{
  "num_attention_heads": 3,
  "norm_place": "pre",
  "norm_eps": 1e-05,
  "attn_scale": 0.177,
  "init_std_up": 0.051,
  "lr_mult_up": 1.03
}
Each number is 200 + 40 x the weight over its row's rms, rounded and kept within 0 to 999. Layers, rows and columns count from 0. The size before them is the row's rms in percent of the matrix's.

# layer 8 MLP down (transposed), 384x96, rms 0.108, rows 363-370, columns 0-95
104,145,250,247,269,206,230,211,276,221,105,306,190,252,201,222,213,143,213,190,227,201,140,189,210,180,218,178,203,235,192,244,186,290,201,187,153,110,214,167,196,228,208,186,298,177,279,90,171,196,225,181,179,173,172,231,241,208,188,177,176,159,204,141,197,199,177,176,260,197,248,181,148,198,159,173,202,184,200,226,165,148,237,154,224,159,225,134,180,220,185,191,201,254,229,245,206
134,124,121,242,257,172,201,158,221,119,277,203,203,227,161,192,237,295,176,178,215,270,218,199,156,221,151,208,247,230,178,259,244,239,180,195,177,265,203,80,244,123,171,254,243,219,234,187,199,230,227,190,228,184,209,196,221,211,125,167,189,196,265,220,211,201,205,152,212,190,252,247,169,181,259,162,170,191,201,132,228,184,183,168,236,205,222,153,272,182,196,211,167,167,219,164,239
102,272,184,286,185,199,215,186,275,164,40,151,170,142,194,190,143,161,155,229,232,200,169,212,243,232,226,227,172,175,178,149,179,195,218,221,231,179,233,224,185,241,114,225,228,196,233,282,213,144,224,215,223,275,181,211,230,182,159,224,130,216,160,237,213,243,229,222,190,163,236,198,177,110,227,189,246,211,194,166,200,241,204,186,219,145,176,250,157,227,240,154,217,239,166,173,203
077,271,221,241,190,215,173,237,253,214,209,151,177,237,230,181,179,194,152,251,199,175,168,251,164,170,197,156,144,169,159,199,185,192,137,273,240,136,250,239,181,281,154,230,176,235,209,190,253,160,244,135,242,208,161,112,186,199,208,233,177,180,152,267,253,230,190,189,240,147,163,226,128,207,216,196,197,265,261,116,186,276,195,155,242,201,205,225,224,162,220,158,227,202,220,115,201
114,234,257,256,185,213,230,149,187,215,221,166,188,115,208,281,155,202,218,162,178,264,194,260,256,175,222,232,133,191,186,196,200,221,220,220,231,148,192,231,192,191,217,141,217,264,155,182,173,135,118,252,174,185,231,146,187,199,221,212,135,183,188,229,221,231,230,121,222,134,242,206,194,233,246,263,191,164,231,267,159,160,216,160,163,181,159,221,219,240,157,281,140,243,214,287,220
120,197,256,176,175,163,164,133,251,163,261,234,182,217,231,198,171,279,254,194,257,245,200,148,186,180,283,121,224,238,169,182,157,151,184,151,208,144,175,207,270,215,205,133,204,164,245,201,237,216,119,191,193,204,270,179,179,195,163,206,128,213,249,186,128,194,152,191,240,259,190,237,224,241,228,161,225,225,198,177,166,229,180,212,172,250,156,148,170,201,197,238,187,173,319,219,173
105,218,210,209,197,119,191,202,271,232,263,220,207,254,201,208,129,200,160,201,211,179,161,175,131,173,126,264,120,240,199,158,211,276,265,140,194,296,158,261,232,143,144,186,253,207,202,193,231,116,219,163,186,214,177,225,212,181,186,209,253,192,172,153,171,220,175,148,228,216,194,172,218,203,247,214,209,208,253,174,213,140,251,214,174,212,114,235,265,148,175,190,216,254,158,181,210
121,192,182,201,247,235,200,154,202,276,275,206,202,116,157,260,280,298,233,219,173,194,128,148,216,212,234,159,225,235,204,208,136,218,201,179,191,151,154,106,201,178,153,191,218,299,137,201,229,246,211,230,211,196,149,209,180,184,174,165,102,156,185,247,180,230,245,211,206,192,214,215,256,158,130,247,189,173,168,206,207,208,173,285,217,161,251,208,188,208,156,174,222,197,202,199,207
# layer 8 MLP up, 384x96, rms 0.149, rows 364-370, columns 0-95
112,206,197,273,199,145,220,181,268,185,204,161,209,241,148,201,213,218,244,198,216,274,160,221,165,242,181,215,281,210,248,173,238,268,229,176,253,236,146,161,185,147,170,231,278,233,233,171,228,184,185,165,169,245,224,234,169,162,82,106,135,218,216,171,115,209,174,239,265,186,230,157,211,150,201,210,233,196,177,191,176,172,212,182,199,206,209,222,189,248,142,140,252,254,222,221,150
092,170,194,140,217,173,187,134,225,240,331,142,214,190,234,206,200,212,245,209,247,203,209,194,256,176,195,152,226,207,159,240,238,221,201,177,238,175,157,179,152,138,203,158,155,197,270,177,257,231,180,138,202,261,202,233,209,228,202,144,224,166,263,188,204,132,234,227,200,243,210,155,208,181,151,243,233,175,161,239,134,101,197,164,225,110,206,166,179,270,171,238,232,230,234,247,169
082,213,222,198,222,228,156,189,163,264,193,178,240,220,254,134,238,235,245,182,172,208,187,206,286,229,168,199,260,202,210,171,159,239,174,178,178,200,101,190,119,168,237,159,251,213,238,245,151,252,236,202,215,182,206,315,194,170,97,152,150,208,183,207,179,221,106,209,238,180,225,188,203,168,202,210,192,174,198,195,207,221,259,241,298,140,192,171,184,220,189,290,226,207,224,168,218
106,177,184,228,194,183,172,184,209,256,229,197,205,222,229,149,221,146,251,191,129,173,205,265,203,147,141,221,236,192,275,280,252,141,232,144,182,189,210,192,233,204,189,290,227,224,162,189,176,186,170,248,153,236,239,218,264,167,181,201,242,88,214,159,181,167,207,236,206,175,205,145,176,191,180,299,211,203,161,211,124,111,223,185,151,201,220,156,198,211,182,112,221,217,222,210,133
110,158,256,187,204,207,176,166,209,188,148,176,206,170,198,186,175,189,180,215,257,234,151,282,152,194,193,180,222,276,244,201,212,134,228,227,144,167,189,165,212,186,220,238,231,193,231,90,176,126,149,249,207,225,190,289,184,199,192,169,155,233,238,163,206,135,241,223,176,200,253,102,222,255,229,159,232,224,223,185,226,201,204,139,194,151,263,149,248,246,191,202,212,244,265,208,103
117,164,191,208,205,277,188,206,182,241,173,170,206,237,215,191,185,200,154,226,170,213,212,304,262,118,234,223,209,301,182,156,187,193,208,239,191,189,199,204,183,183,222,163,184,210,203,178,216,201,234,194,210,206,189,266,216,198,242,140,194,214,265,147,241,141,171,241,184,258,290,108,222,204,168,213,222,132,237,234,187,145,168,117,258,148,255,151,251,203,171,185,219,236,174,200,96
126,183,232,246,226,110,139,143,275,249,243,187,223,186,169,195,255,225,199,161,203,242,140,253,221,193,180,92,168,199,238,244,192,113,204,185,207,226,194,133,179,213,200,258,240,215,187,181,230,287,201,125,209,216,162,212,193,156,196,117,231,229,162,184,231,191,222,214,249,146,260,129,183,125,180,170,204,181,188,191,223,211,261,207,194,201,183,241,215,233,171,156,256,223,193,272,163